From a checkpoint of a small transformer trained on Wikipedia.
Architecture: LayerNorm before each block, learned positions.
Each number is 128 + 24 x the weight over its row's rms, rounded and kept within 0 to 255. Layers, rows and columns count from 0. The size above them is the row's rms in percent of the matrix's.

# layer 5 MLP up, 1024x256, rms 0.0933, rows 887-940, columns 0-127
size [ 87 104  94 104 109  98 103 100 104 111  94 102 103  98  99  87  92  95 104 100  98 103 105  96  98 101  99 101 100  99  99  99  96 103  97  98 104 100 101 114  91  94  99 101 112 101  95 107 104  97 118  98  81 104]
[[ 91 122 169 134 177 124 140 142 120 132 117 168  86 190 144 154 133 149 141 131  73 119 106 134 186 176 114 108  90 143 111 104  84 143 125 157 135 150 151 142 129 128 154 118 140 134 128 138 103 168 119 141 155 171 150 106 160 142  84 148 150 134 117 101 133 123 132 112 115 103 112 151 156 118 120 111 149 150  68 116 155 131 118 102 120 102 114 157 123 158 134 108 134 137 109  97 164 172 128 138 163 111 140 109 143 129 119 139 156 115 126 126 139 131 143 158 154 106 137 131 130 186 184  93 105  98 135 142]
 [140 168 119 187 113 122 156 140 136  88  91 147 112 155 121 161 120 154 118 142  68 134 129 106 186 133 118 126 150 150 123 100 172 156 104 101 107 158 113 139 152 153 147 166 125 143 120 137 114 132 131 157 123 105 142 109 135 133 118 134 154 136 133 108 138 132 128 114 103 107 141 117 157 145 145 146  94 106 115  84 121 126  96 128 108  88 177 122 144 148 159 109 109  98 133 121 154 106 163 178 141 138 148 117 118 145 114 176 120 134 136 139 131 112 104 111 115 141 124 100 113 151 128  92 128 113 110 137]
 [142 112 138 112 101 121 104 103 113 131 130 109  90 158 134 150 120  94 107 168 129 104 152 168 114 146  99 138 127 144 151 145 112 131 122 128 117 147 101 163 127 129 152 156 115 115  82  98 107  34 108 137 154 130 142 157 112 125 139 119 141 160 175 109  89 106 102 125 132 140 141 129 100  75 161 133 119 103 129 128  87 122 107  84 132 159  78 159 166 161 153  85 183 140 121 110  99 138 135 160 144 116 130 122 119 167 150 146 102 138 138 123 117  87  97 124 125 124 132 122 143 115  62 146 107 137 148 122]
 [121 143 130 139 121 127 172 136 150 131 114 136 103 111 120  98 137 168 138 124 167 136 135 112 115 120 109 127 117 147 104 137 146 146 106 103 149 133 119  88 121  96 161  98 134 181 123 179 112 121  85 165 128 135 132 105 111 122  93 110 160 129 104 147 126 119 156 125 131 131 106 152 161 134 176 147  89 122 115 116 154 160 144 159 127 158 109 138 152 144 135  98 145 143 155  89 147 127 183 128 159 118 115 135  86 114 176 136 174 128 120 149  83 114 179 123  70 134  82 150 156 151 107 100 102 176 109 148]
 [132 157  88 114 130 169 144 128 100  96 121 181 148 188 101 128 132 155 138  82 133 131 121 126 155 150 122 103  82 153 107 142 141 154 116  96 118 139 131 120 157  97  70 112 112 155 128 127 120 152  89 126 147 153 135 125 125 142 115 140 120 139 147 155 127 130 149 136 113 132 138  88 100 113 126 137 106 154 166 138 135  74  93 140  98 103 150 123 118 151 152  92 139 143 133 119 155  82 128 115 119 151 187 154 142 160 108 114 147 130 139 115 179 142  86 166 138 133 112 137 127  87 148 133 103 142 135 133]
 [177 130 180 161  92 110 169 109 149 121 150 133 140 156 104  97 133 142 131 114 113 143 132 163 131 150 155 167 106 135  86 147 111 119 139 117 128 113 107 124 141 180 202 107 136 112 135 115  79 181 124 133 117 149 163 147 150 119 115 125 122  95 161  92 129 185 125 103 117 117 132 148 149 107 116 149 178 142  76  97  79  95  95 131 170 147 116 130 116  94 112 136 169  97 128 128 133 135 149 128 107 141 109 146 108 133 156 132 142 174  86 122 136 141 111 119 142 106 115 157 185 135 104  80 105 157 118 160]
 [145 111  85 107 138 135 125 127 107 139 112 134 139 107 147 139 102 123 145 162 100 105 105 109 136 104 102  98 150 136  90 132 147 147 156 133 143 102 115 159 143 156 156  93 116  83 174 116 111 119 120 153 150 106 128 124 115 156  76  96 154 134 156 139 144 119 158 129  73 123 152  98 108 137 128 130 129  92 110 135  89 122 110 150 129 131 146 195 128 179 107 108 108 200 154 112 136 130 103 165 154 107 115 124  96 135  97 131 166 108 181 139  87 121 129 140 117 125 145 127 134 127 126  97 108 140  91 166]
 [164 125  97 165  82 117 151 100 152 103 136 121 148  94 105 161 109 163 162 165 140 134  86 107 111 145 118 136 109 145 146 138 139 103 166 132 137 119 114 138  99 139 147 122 187  99 105 128  89 135 156 118 119 134  97 174 131 109 106 120 142  98 120 127 157 165 145 151 107 147  97 114 153 160 166 101 123 153 108 118 123 152  92 175 115 169  71 122 166 121 163 132 132 169 131 100 140 135 174 132 126 131 132 125 129 139 136 122 118 131 107 117 144 118 129 110 108  90 125  93 165 154 114 159 141 127 125 130]
 [146 113 145 108 114 186 108 146 113 142  98 179 127 192 159 108 128 142 144 156  98 146 108 107 115 131 146 120 114  82 145 140 140 128 103 115 114  93 144 151 118 139 143 128 171 103 125 148 144 101 116 158 149 104 130 158 149 132  95 130 147 102 138 114 152 130 105 136 130  98 113 104 104 127 175 148 157 132 133 117 118  92  84 122 162  99  73 128 131 156 158 108  91 125 143 115 142 119 111 160  93 117 140  98 121 105 134 155 133 168  96 124 161 117 140 112 131 118 127 132 158 147 149 170  95 190 131  83]
 [139 118 139 135 114  98 113 102 124 141 139 155  97 149 150 195 133 154  85 123 136 112  89  98 130 171 156 132 171  61 162 113  86 130 121 112 150 158 157 156 113 130 145  86 136 121 141 133 130 146 112 140 128 121 113 131 134 160  83 125 163 103 112 142 107 131  96 128 155 120  67 106 109 153 119 131 138 142 163 138 114 139 114 120  92 154 146  97 122 115 105 124 142 106 111 141 104 101 111 115 118  99 147 142 155 117 142 104 190  99 145 106 134  91 100 117 110 122 163 139 156 173 102 117 138  91  76 145]
 [176 114 116  92 125 178 144  98 117 159 160 132 131 147 107 136 159 124 107 106 151 134 117 102 124 146 153 105 133  94 163  91 150 163 124 158 133 158 111 120 165  97 118 143 146 145 147 113 158  99 103 111 134 147 140 214 106 142 122 116  98 130 197 112 126 142 116 120 130 105 143 141 162 131 156 142 127 109 113 128 102 135 127 144 155  58 114 133  84 106 102 122 167 128 199 108 118 119 119 134  78 121 151 110 105 112 128 137 116 155 125 121 184 149 136 138 164  84 129 132 164 122 152 135 115 110 115 153]
 [145  78 150 151 135  93 119 175 120 127 134  85 107 124 121 160  97 132 133 112 156 130 154 126 115 157 119 108  56 124 144 119  62 133 100 122 110 128 102 160 124 147 106 112 130  77  80  89 142 132  93  96 113 122 102  95 166 137 121 128 126 153 156 144 131 154 165 127 138 147 147 133 133 141 146 135 141 136 149 146  86 114 125 130 135 131 138 143 126 196 144 141 100 146 149 102 144 127 137 115 111 111 168 157 149 110 165 161 110 109 159 106 103 142 135 102  90 145 164 124 109 133 135 124 124 136 110 131]
 [121  67 168 136  87 138 154 130  94  86 157 104 106 149 137 103 162 141 129 166 186 152 153 108 147 116 122 157  83 170  95  78 116 136 150 105 122  79 137 105 119 119 106 111 159 115 166 125 179 108 132 121 120 142 117 100 136 140  92 140 139 133 149 178 128  95 112  89  95 127 110 175 135 118  97 167 130 118 109 121 139 103 123  72  97 107 119 111  91 157 107 113 129  79 140 161 107 131 130 120 151 129 145 112 136 161 110 153 145 146 103 130 101  82  95 124  94 148 151 112 144 147 148 126 133 127 130 126]
 [134 136 150 108 110 145 117 116 140 132 150 125 123 113  80 174 121 156 137 166 124 123 127 141 145 162 103 145 129 107 137 112 157 107 149 118 116 151  95 161 132 151 107 118 150 144 121 129 198 118 153 124 138  89 100 142 136  97  67 144 142 127 148  93 142 172 156 153 145 184 140 159 168  72 156 156 134 123 147 150 132 118 114 112 139 122 159  75 104 110 146 137 139 131 134 149 153 107 142 112 137 151 148 126 132 168 149 145 127 126  87  89 127 124  84  93 141 174 153 139 107 106 190 117 118 119 150 123]
 [149  98 142 124  75 108 121 132 138  89 120 144 153  94  89 121  96 123  82 138 145 109 142 169 175 138 102 115 136  81 155 104 126 136 108 134 112 126 162 141 167 117 129 105 112 147  90 144  95  94 137 119 139 119 108 151 105 153 152 206 161 162 142  94 105 128 125 143 111 139 149 131 113 139 105 163 106 142 146 153 135 132 146 107 167 153 125 102 129  92 113 144 103 119 125 142 162  86 111 144 134  92 110 147 137 134  99 112 154 129 108 147 136 105  94  99 118 115 112 110 110 129 135 124  63  89 159 130]
 [141 113 101 122 147 193 130 104 119 138 137 117 154 144 147  99 112  79 110 125 148 164  89 137 153 160 120 140 167 115 143 125 142 131 130  84 139 103  82  99 143 153  99 126 125 128 156 167 134 134 150 123 136  97 137 133 106 170 121 118 116 165  91 119 138 137 140 150  96  73 145 111 106 142 113 173 112 168 132 131 143 133 148 142 111 123 125 133 136 159 153  91 148 144 147 114 140 115 150 148 119 121 142 153 159 173 123 145 180 158 131 117 163 145 152  90 128  99 110  91 134 100 147 124  74 157 175 126]
 [145 134 125 142 135 133 112 163 114 111  92  83 164 117 101 102 133  97 121 138 173 146  99 142 114 131 123 132  86 161 141 128 128 115 138 119 155 130 132  78  95 141 107 158 134  90 159 132 104 135 134  90  94 123 128 141 141 120  98 147 105  89 149 124 156 133 132  98 117 150 149 138 120 133 121 140 168 134 153 156 129  88 127 132 116 115 118 134 148  90 126 123 124  98 143 152 108 149 176 121 157 158 146 131 124 103 110 136 101 136 148 111 165 147 106 152  91 134 107 118 138 143 148 168 126  86 128 116]
 [148 156 129 122 131 156 129 116 122 124 119 137 181 173 132 152 150 124 126 116 152 113 109 137 126 128 157 143 132 138 156 157 162 111 125 135 127 115 123 101 134 117 120 105 137 147 136 162  78 107 114 120 116 151 121 144 148 154 120 102 153 149 136 125  94 128 116  78 136 135 119  89  96  88 142 128 134 125 168 122 126 146  92 141  88 129  94 135 132  69 113 133 128 170 128 123 143 124 101  91 151 194 122 121 124 108  69 157  75 123 144 128 139 108 148 122 116 132 133 105 121 101 150 100 116 129  95 116]
 [111  96 175 132  96 124 144 173 151 170 146 125 119 127 118 129 154 112 132 148 130 151  87  99 163  91 183 138 131 169 156 133 116 132 150  99  96 167  99  99 124 152  99 128 128 126 141 132 135  85 130 115 167 133 161 135 109 114 141 156 101 134 114 137  98 137 116 105  98 182 164 135 108 138 106 135 186 137 102 160 152 134 134 130 126 125 149 121 110 157 141 138 147 130  96  92 128  95 140 124 130 135 116  87 137 116 112  90 125 118 143  84 167 108 119 135 125 120 120 144 107 140 120 110 131 123 117 123]
 [106 114 112  63  86 150  76 115 173 151 117 123 139 116 144 132  99 121 166 107 123 126 138  98 136 164 140  99 142 130 145 114 123 159 107 125 110 116  98 129 188 139 122 150 146 114  91 125 111 157 113 135 125  95 140 113 120  88 142 161 139 160 122 133 135 113 143 100 138 110 140  52 148  64  93 177 118 159 101 121 117 120 152 144 107 115 144 144 109 139 140 111 124 148 100 109 131 119  85 109 129 104 122 106 125 181 128  96 140 154 137 153 117 111  81 128 114 133 133 131  79 112 112 107 123 124 129  97]
 [ 79 126 146 120 153 115 104 135 105 100 122 117 159 138 157 121 179 139 123 138 143 119  27 160  86 141 139 128 174 169 111 133 158 115 168 139 118 111 133 158 133 113 175 139 133 106 126 163 142 114 149 105 162 127 172 149 113 109 149 150 133 101 110 123 112 146 151 138 121  83 116 104  64 125  92 170 123 163 139 113 113 104 115  73 124 111 151 147 118 123 110 158 153 154 127 141 158 121 109 122 122  94 144 112 139 136  93  98 161 167 124  82 111 139 111 154 119 110 122 121 131 108 116 115 122 130 120 115]
 [160  96  86 137 108 138 154 148 123 110 135 102 139 141 166 155 116 109  94 107  97 153 107 140 118  94 155 153 118 105 104 118 140 118 122 129 104 165 136 128 158 120 152 123 162 152 122  93 110 154 121 108 156 171 102  93 113  44 134 109 105 160 151 121 112 147 135 157 149  89 145 191 123 121 133 153 117 132 156 102 104 146 127  96 135 171 148 161 111 158 103 153 118 111 114 126 121 141 107 127 120 143 150 123 119 172 162 119 183 128 135 106 116 131  88 121 127 134  86 209 149 148 145 101 135 145 123 121]
 [107 132 142 112 147 140 137 143 154 139 147 123 135  75 135 128 170 179 114 147 140 168  73 167  88 132  99 151 115 124 149 140 100 127 109 174 134 115 100 168 112 108 145 100 101 157 117 119 165 137 104 114 152 144  97 119 123 133 123 147 111 141 114 106 115 115  96 123 141 156 119 120  80 127 167 166 143 132 126  96 139 161 124 136 150 121 109 144 146 170 147 157 124  71 145 123 138 131 132 150 143 148 134 130 184 113  84  96 129 142 127 142 140 129 131 160 131 140 133 140 169  64 131 148 165 114 122 157]
 [120  97 144 115 108  89 110 102 124 120 159 126 133  75 132 135 127 125 117 107 112  74 148 132 156  93 112 154 122 124 159 167 143 108  81 111 117 127 166 163 166 131 139 129  98 144 120 112 165 111 192 118 126 102 134 103 122  94 147 148 147 123 108  93 127 151  97 140 126 146 182 137 134 135 172 120 121 109 138 144 110  99 136 118  85 141 150 141 146 122 156 122 118 111 119 127 116  93 113 101 136  97 158  92 104  94 101 177 100 129 131 108 164 105 142  76 138 124 136 111 156 151 147 137 126 140 146 147]
 [123 139 130  79 141 121  98 115 145  93 162 150 120 151 124 112 114 144 108 174  96 129 141 141 138  72 163 141 146 108 110  95  93 109 117 114 152  98 155 114 131 144 207 117 141 128 120 112 113 155 156 128  93 113 150 132 149 164 121 134 115 119 114 118  94 148 110 152 139 111 172 153 160 154 111 144 111 148  69 171 124  93 127 109 136 139 145 134 141 157 159 123 143  97 145  91 102 107 100 129 104 145 117  94 119 136 137 134 118 129 135 143 113 148 120 142  99 123  91 153 127 114 120 147 119 146 149 183]
 [110 139 125 152 127 141 116 153 166 144 135 123 127 115 112 137 153 142  68 126 143 102 159 140 127 148 135 110 106 107  98  89 127 154 204 147 137 136 163 124 138 130 137 120 111 132 104 138 107 127 149 130 133  99 120 139 107 126 119 159 127 160 126 168 121 158 134 157 146 124 128 149 140 158 141 158 119 132 186 152 148 119 159 154 125 194 100 108 133 122 150 158 185 115 138 149 146 109 144 108 128 101 104 147 131 160 151 165 127  87 135 100 119 134  92 117 147 126 165 142 115 125 164 118 136 128 118 160]
 [ 64 136 141 153 135  89 101 108 154 163 143 148 110 164 126 126 113 125 134  87 142 126 153 119  86 152 132 146 127  91 145 126 157 103 121 159 165 108 116 115  95 142  98 104 129 164 137 113 102 125 132 109 152 159 170 142 146 141 105 113 165 134 149 105 147 131 136 127 118 100 113  95 110 167 155 106 129 126 113  78 175  95  90 151 177  81 116 165 114 152 101 129 106 133 125  93 147 161  84 121 116  81 126 130  89 143 137  85 151 157 142 135 142 149 147 133 133 110 152 140 156 115 135 106 133 143 144 182]
 [144 144 110 142  95  81 122 161 153  87  87 125 129 127 149 116 155 123 113 106 132 130 152 129 124 185 128 167 173 121 128 106 112 146 150 117 152 140 100 147 117 162 195 122  94 143 108 117 145 147 118 174  95 117 135 137 143 170 126  91 129 131 124 158  92 120 114 128 133 148 107 158 111 108 135 133 143 140  88 144 110 136 107 131 122 113  93 109 151 134 145 145 146 108 117 114 128 104 128  57 157 118 111 135 128 132 115 109 134 127  85 111 150 108 165 110 137 150 131 140 121 137 163 123 119 109 133  77]
 [154 137 131  83 131 132  85 137 172 135 112  58 139 117 129 108  90 130 135 126 151 132 121 113 142 121 149 145 120 139 139 156 139 111 142 131 106 129 140 142 125 129 123 126 137 110 102 108 127 133 130 113 108 122 118 124 128 139 153 128 172 130 173 131  91 116 125 117 117 111 166 153 143 121 118 101  82 112 158  91 156 184 127 149 166 161  95 133 121 102 135 154 123  85 138 111 174 137 106 119 171 131 110 120 165 159 139 141 114 149 130 123 152  93 117 136 109 124  91 143 139 163 166  91 181 145 102 108]
 [163  99 113 118 159 125 106 164 128 149 117 138 175 132 132 122 164 106 130 108 117 132 123 135 159 105 144 153 137 107 162 112 176 140 152 130 129 154 145 148 156 130 128 139 140  68 130 130 155 122 122 109 144 139 177  70 147 166 140 118 106 132  83 164 119 135  89 119 183 112 132  98 149 111 134 140 126 147 114 114 139 143 111 125 129 117 176  95 154  89  94 110  94 165 184  98 136 131 122  92 152 106 164 100 139 121 130 141 142 135 134 116 106 132 170 105 125 138 131 114 125 148  62 114 128  83 138 149]
 [153 130 100 171 102 125  97 136 118 122 146 131 133 103 129 146 115  93 158 140 145 125 105 120 132 147 166 145 123 143 161 122 130 141 161 154 100 171 123 173 116  91 143  84  79 110 104 135 119 152 121 153 139 179  85 199 131 121 163 113 179 124 114 150 134  97 128 106  90 146 137 147 126 108 120 122 155 107 111  95 132 137 128  97 122 133 153 157 111 160  90 102 126 114 118 126 158 116 147 152 171 108 143 107  85 115 142 132 113 112  99 126 124 101 148 132 149 173 145 109  69 145 117 142 164 205 123 140]
 [125  89  82 123 152 145 157 127 127 129 101 110 141 132 114 114 131 180 151 164 112 133 142 119 167 143 114 142 128 111 133 100 137 118 142  88 108 125 112 119 182 114 161 109 174 138 110 106 141 114 145 115 159 129  88 123 103 156 128 104 107 139 130 154 159 183 147 111 129  60 101 104 148  98 138 152 131 101  65 101  93 114 136 118 189 129 154 130 115 176 128 118 153 122 148 126 148 110 169 116 123 111 138 126 117  95 127 147 136 110 121 146 114  88 115 120 159 147 102 138 132  91 109 140 161 120 157 141]
 [104 136 134 101 113 125 161 118 140 155 145 130 159 130 100 137 123 101 124 104 108 135  98 157 112  72 140 117 118  81 142  93 117 132  68 122 165 151 152  82 125 148 138 171 120 130 127  94 132  87 143 152 132 135 170 146 141 110 139 141 172 141 130 132 157 124 158  78 136 111 162 123 125 154  95 116 139 148  85 117 123 155 121 146 152 128 127 169  99 113 136 161 112 145  98 126 125 109 158 133 158 114 132 130 119 125 132 129 161 104 143 119 156  81 192 118 122 117 129 115 164 130 158 168 110 154 130 167]
 [127 153  83  89 119 143 140 124  99 130 140 136 110 146 130 157 153 143 131 115 128 119 149 113 132 163 117 112 148 160 138 132 123 107  90 143 132 156 128 159 132 135 140 154 158 123 104 133 139  93 152 122 134 118 133 130 133  69  86 140 109 123 108 161 164 121 127  88 156 133 114 120 141 125 115 141 143 139 119 151 128 120 122  62 162 132 129 151 114 119 159 185 131 125 115 123  73  81 144 137 154 104 128 121 115 127 104 108 154 144 131 129  84 106 128 123  80 182 140 161 122 121 112  86 145 100 174 172]
 [163 143 161 146 148 125 164 139  96 126 150 110 182 126 167 153 168 121 131 126 125 143 123 125 126 137  91 173 162 135 110  98 150 142 125  93 109 108 147 139 155 120 127 157 105 180 118 182 132 150 128 102 115 102 133 127  65 161 102  89 121 136  90 144 120 178 106 119 151  91  85 108 134 130 126 155 158 143 133  78  93 135 102 127 162 133 118 138 135  91 175 152 127 153 154  91 136 106 131 118 130 115 156 119  93 106 131 125 117 125 159 143 145 136 119 146  88 142 154 138 122 125 144 155 121 144 110 141]
 [133 138 106 120 107 122 133 136 133 119 110 160  98 110 148 187 120 115 143 127 149 103 148  84  92 155 130 143 185  85 159 108 127 149 111 131 156  93 100 173 138 154 137 119 111 157 107 126  80  91 101 142 143 137  87 186  73 137 108 134 168 180 111 120 131 161  82 158 101  89 116 130 112 129 147  85  97 118 138 142 118 133  65 150 135 109 109 133 140 158 138 158  98 119 153 109 140 128 141 148 139 115 155 196 159 111 107 131  92 188 154 147  94 160 127 123 154 123 120 142 162 122 119 171 139 119 132  77]
 [ 97 143 137 130  75  60 179 167 153 123 126 128 155 160 112 152 114 143 111  98 167 156 133 107 104 110  76 106  85 112 136 137 150 142 139 202 117  65 151 124 132 103 160 120 103 107 139 122  95 143 165 162 109 114 128 139 127 119 131 139 142 141 137 120 138 113 107 125 136 118 115 115 132 171 143 105  97 160 112 135 138  98  76 107 120 137 135 145  76 131 128 130 169 114  94 104  91 113 110  97 146 117 112 132  89 144 126 128 138 104 143 124 134 132 142 125 102 108 143  93  87 107 147 138 102 123 105 132]
 [116 111 114 163 157 127 132 119 130 169 170 149 143 143 129 125 110 118 112  95 130 159  99 152 111 110 139 129 153 136 158 125 115 138 114 126 153 113  98 111  97 146 132 110 152 145 123 184 106 160 138 175 114 168 136 139 130 123 149  85 111 160 128 131 148 150 173 104 141 117 130 124 145 151 168 189 113 119 142 137 107 157 137 136  99 121 167  89 136 123  36 111 117  86 103 129 160 105 137 140 110 107 156 144 150 139 127 128 119 144 152 130 151 166 143 134  97 143 126 140 121 109  68 141 163 123 139 138]
 [106 116 125 100 127 114 111 119 147 115 133 115 131 154 129 137 138 125  99 119 117 109 126 121 135 123 145 107 106 107 140 126  79 131 128 136 158  85 193 150 105 115 165 106 101 140 135  90  78 108 104 150  98 108  92 101 128 115 140 127 104 140 148 195 124 124  64 130 162 148 115 112 102 127 110 130  95 113 132 123 100  98 150 155 102 133 145 142 140 156 144 129 145 123 105 134  95 158  98 124 130  88 134 129 167  98 146 153 125 155 151  70 114 129 142 133 113 101  93 133 142 174 157 106 129  96 120 162]
 [131 142  87 128 119 143 182 155 110 144 108 132  81 118 138 125 127 152  84 123 127 166 112 124 121 124 167 161 120 143  99  91  94 122 112 116 100 182 166 138 122 160 125 146  79 109 140  89 111 176 149 141 136 186 136 123 117 124 160  90 139 139 148 129 107 107 132 112 133 166 101 118 131 127 116 128 138  89 140 123 152 192 141 154 165 150 100 118  89 122 116  83 100 115 103 140 132 130 120 153  88 100 139 105 136 138 133 158 180 109 113  74 101 110 123 102 128 117 154 138 110 134 113 127 126 158 157  59]
 [144 121 113 111 184 171  97 182 112 125 143 133  97 100 140 157 131 120 145 104 136 120 130 137 123 142 107  79 128 118 108  59 113 133 133 157 108 146 159 107 149 131 103 169 167 135 124 132 123 114 133 100 125 138 136 137 103 148 124 139 173 155 148 117 140 116 119 134 137  96 131 162  87 142  96 115  82 125 121 134 116 119 151 119 137  97 109 149 116 134 107 106 136 133 134  98 142 103 146 143 153 117 158 116 153 116 108 112 147 163 129 125 169 107  92 109 142 111 114 169 117 119 157  71  87 130 115 139]
 [131 137 142 120  76 106 113 120 163 110 133 154 150 170 104 124 130 112 143  67 107 140 146 130 118 136 120 134 144 163 103 185 127 135  76 168 152 103 142 110 110  94 127 125  67 148 163 102 130  73 144 121 122 144 155 163 116 125 118 119 109 142 117  95 163 139 171 122 134 182 138 113 138 170 157 144 128 124 114 113 104  95 119  99 121 172 154 131 166 140 131 105 138 135 102  94 127 145 119 114 147 135 116 106 107  99 119  93 173 180 133  94  93 164 121 143 123 153 153 161 138 119 135  76 175 132 125 130]
 [130 158  99 145 136 106 168  94 105 136 124  99  98  99 167 188 133 140 148 167 136 141 123 131  61 122 120 147 145 141 139 121 146 158 149 149 142 111 126 102 121 116 158 126 164 119 115 143  98 115  92 184 136 105  96 136 143 127 167 136 132 111 147 133  95 155 109 150 132 153 125 100 127 128 111 157 131 118 135 110 119 120  88 128  91 140 144 144 136 126 171  98 166 104 107 132 134 156 177 129 117  98 110 101 145 123  66 127  91 146 115 116 174 138 108  88 100 116 159 186 139 122 100 138 132 167 167 147]
 [143 113 118 110 157 111  80 140 154 133 121 125  91 103 121 131 141 136 127 127 111 142 136 176 125 124  95 116 138 146  87 163 135 136  98 133 121 120 153 164 135 154 127 102 157 109 117 143 102 140  84  89 103 160 114 166 182 150 172  89  82 122 161  92 131  96 109 130 125 136 144 132  83 128  90  94 109 154 147 108 136 124  92 116 125 170 102  94 117 148 128 100 148 113 135  78 114 114  91 132  96 143 120 109 156 149  74  66 109 155 106 112 135 123 138 127  75 173 155 171 128 136 139 171 121 126 152  97]
 [145 124 143  68 123 142 118  98 113 120 111 141 154  96 106 144 133 160 112 120 127 100 100 143 123 173 111 134 164 116 104 116 147 108 150 139 109 132 131  99 138 104  90 107 109  85 106 158 138 158 131 163 156 119  91 112 105 126 119 155 154  54 185 147 146 120 121  92 165 124  91 117 123 105 151 147 102 104 141 120 119 129 129 120  83 135 143 184 105 121 140 132 143 125 144 124 167 116 142 168 112 170 101 122 134 103 127 109 119 146 122 156 163 121 120 133 142 142 181 140 145 139 165 115 125 107 138 122]
 [117 153  94 151 102 133 110 107 148 143 111 139  94 174 151 160 134 115 138 143 100 159 156  92 169 153 127 120 150 126 129 149 122 159 128 118  74 183 114 130 128 136 131 134 119 155  89 112 120 103 135 136 150 115 132 150 115 160 150 110 128 118 109 123 128 101 138  93  78 109  63 110 123 124 147 162 163 128 122 104 112 148 117 135 106 145  74 141 137 126 156  77 176 112 151 158 161 127 131 141 100 106 147  80 131  89 114 154 127 141 130 117 114 103 146 146 107 140 144 183 143 158 156 121 126  73 157 127]
 [144 140 130 127 140 117 106 171 129 101 159 134  84 125 131 171 142  78 148 153 112 148 127 125 150 119 108  97 147 104 126 140 116 152 111 156 111 112 183 115  93 129 121 144  84 128 137 120 139 176 119 169 105  72 101 143 133 125 133 120 117 128 175  85 158 128 153 155 129 120 144 129 151  85 112 130 124 120 105  98 138 148 164  77 139 123  93  97 101 151 135 121 148 134 120 144 119 143 122 137 119  91 150 126  98 103 161 101 185  80  99 103 104 131 136  89 107 119 136 174 142 109 163 129  89 116 152 114]
 [103 151 103 130 115 138 121 146  93 136 119 137 139 173 130 128 141 130 162 125 139  78 150 197  98 113 143  89 100 131 179 129 159 116 139 156 114 116 105 127 102 120 119  94 150 126  90  86 161 145 100 136 113 118 184 121 111 133  99 110 116 130 126 195 140 123 119 115 123 122 143 126 130 141 172 161 134 106 137 111  81 108 107 144 101 145 103 122 126 147  90 144 151 119  87 128 161  99 146 143 155 133 110 143 120 148 130 121 139  96 142  99 139 163 135 126 149 114 135 167 133 113 149 141 137 142 143 150]
 [142 145 113 128 139 124 163 116 129 113 115 165 152 170 119 139 104 128  80 111  98 168 126 105 108 123 133 114 134 104 116  93 124 148 128 110 114 137  89 113  92 117 119  93 105 121 115 102 132 126 107 161 141 206 127 110 132 121 104 145  78 133 114 135 141  99 108  72 118 134 119 170 106  94 132 161 117 115 152 136 115 134 106 111 144 130 111  99 121 153 152  92 155 141 111  92 161 129 155 126 137  98 156 155 122 109  99 149 137 136  97 128 158  95 111  75  97 139 139 155 122  95 147 122 123  98 153 137]
 [160 122 148 166 102 155 148 145 130 148 108  97 130  72 107 114 120 103 110 106 130  96 121 110 128 124 144 122 159 172 117 144 149 100 178 121 102 127 122 129 166 113 128 179 120 115 108 116 123 139  97 174 121 145 111 180 136 172 159 117 134  98 125  64  90  99  87  68 130 107 134 131 132 156 105 121 158 132 100 158 163 115  94 104 120  85 134 114 143 101 166 120 184 140 153 100 143 136 153 148 146 142 137 146 156 127 111 102 145 168  99 120 108 121 109 154 142 133 164 132 104 141 101 167 110 146 127 149]
 [129 122 105  97 164 159 171 117 161 106 127 179 131 162 132 156 119 132 140 122 117 155 102 143 152 165 120 115  94 102 124 129 140 126  91 138 126 134 103 164 148 133 129 114 139 152 111 118  96 118 107 100  93 164 148 132 142 131 120 142 133 153 143 108 129 148 152  88 113 132 131 138 169  91 127 159  92 105 110 149 147 127 107 108 160 100  98 173  85 129 158 118 131 106 151 107  94 135 110 157 176  68 156 138 100 154 135 108 147 126 168 134 166  99 160 138  78  86 128 190 113 142 138  72 136 119 126 106]
 [147 118 132 113 140 140 129 169 157 128 147  88 125 125  94  97  69  78 114  80 123 113 122 133 142 138 111 127 139 115 148  98 138 153  71 103 128 134 142 159 144 110 157 136 133 115 135 120 110 134 108 114 104 137 147  96 104 113 137 125 124 116 118 121 102 119 150  90  75 129 135 130  90 159 116 148 115 156 146 117 109 143 101 162 142 144 102 140 136 106 113 126 143 123 120 103 152 152 125 167 122  83 123  98 106 185 159 110 138 160 124 177  64 130 108 167 138 140 156 138 109 144 153 116 170 102 103 159]
 [113 134 107  73 123 130 113  91 139 144 142 129 161 152 122 148 138 142 129 128 135 135 120 148 153 143 112 128 137 111 134 114 157 130 143 159 113 114 143 196 115 116 157  85 106 134  92 188 138 142 127 145 144 153 121 102 127 133 145  99 139 163 139 122 119 136 131 149 114 110 175 147 136 154 119  88 143 155 140 168 156 134  85 109 126 114 178 201  93 124 160 107 147 121 121  97 141 159  96 157  87 119 132 113 130 119 139  91  87 102 140 142 130 132 126 128 115 125 110 163 131 158 168 210 136 172 130  83]
 [ 88 162  74 139 159 119 117 107 132 108 141 129 134 118 118 102 143 136 104 148 119 109 105 143 137 139 164 128 125 113 136  85 143 168 146 138 179 117 126 134 139 102 174 135 104 109 110 117  78  88 118 168  89 159 154  72 165 127 127  90 121 121 114 101 122 139 111 121 178 119 156 140  87 120 138 122 120 110 137 161  77 121 116  64 147 196 128 111 129 117 133 101 180 135  96 107 101 180 150 154 180 137 152 161  76 118 138 170 145 132 135 120  96 112 120 146 167 118 134 170 166 141 154 104 123 145 141 138]]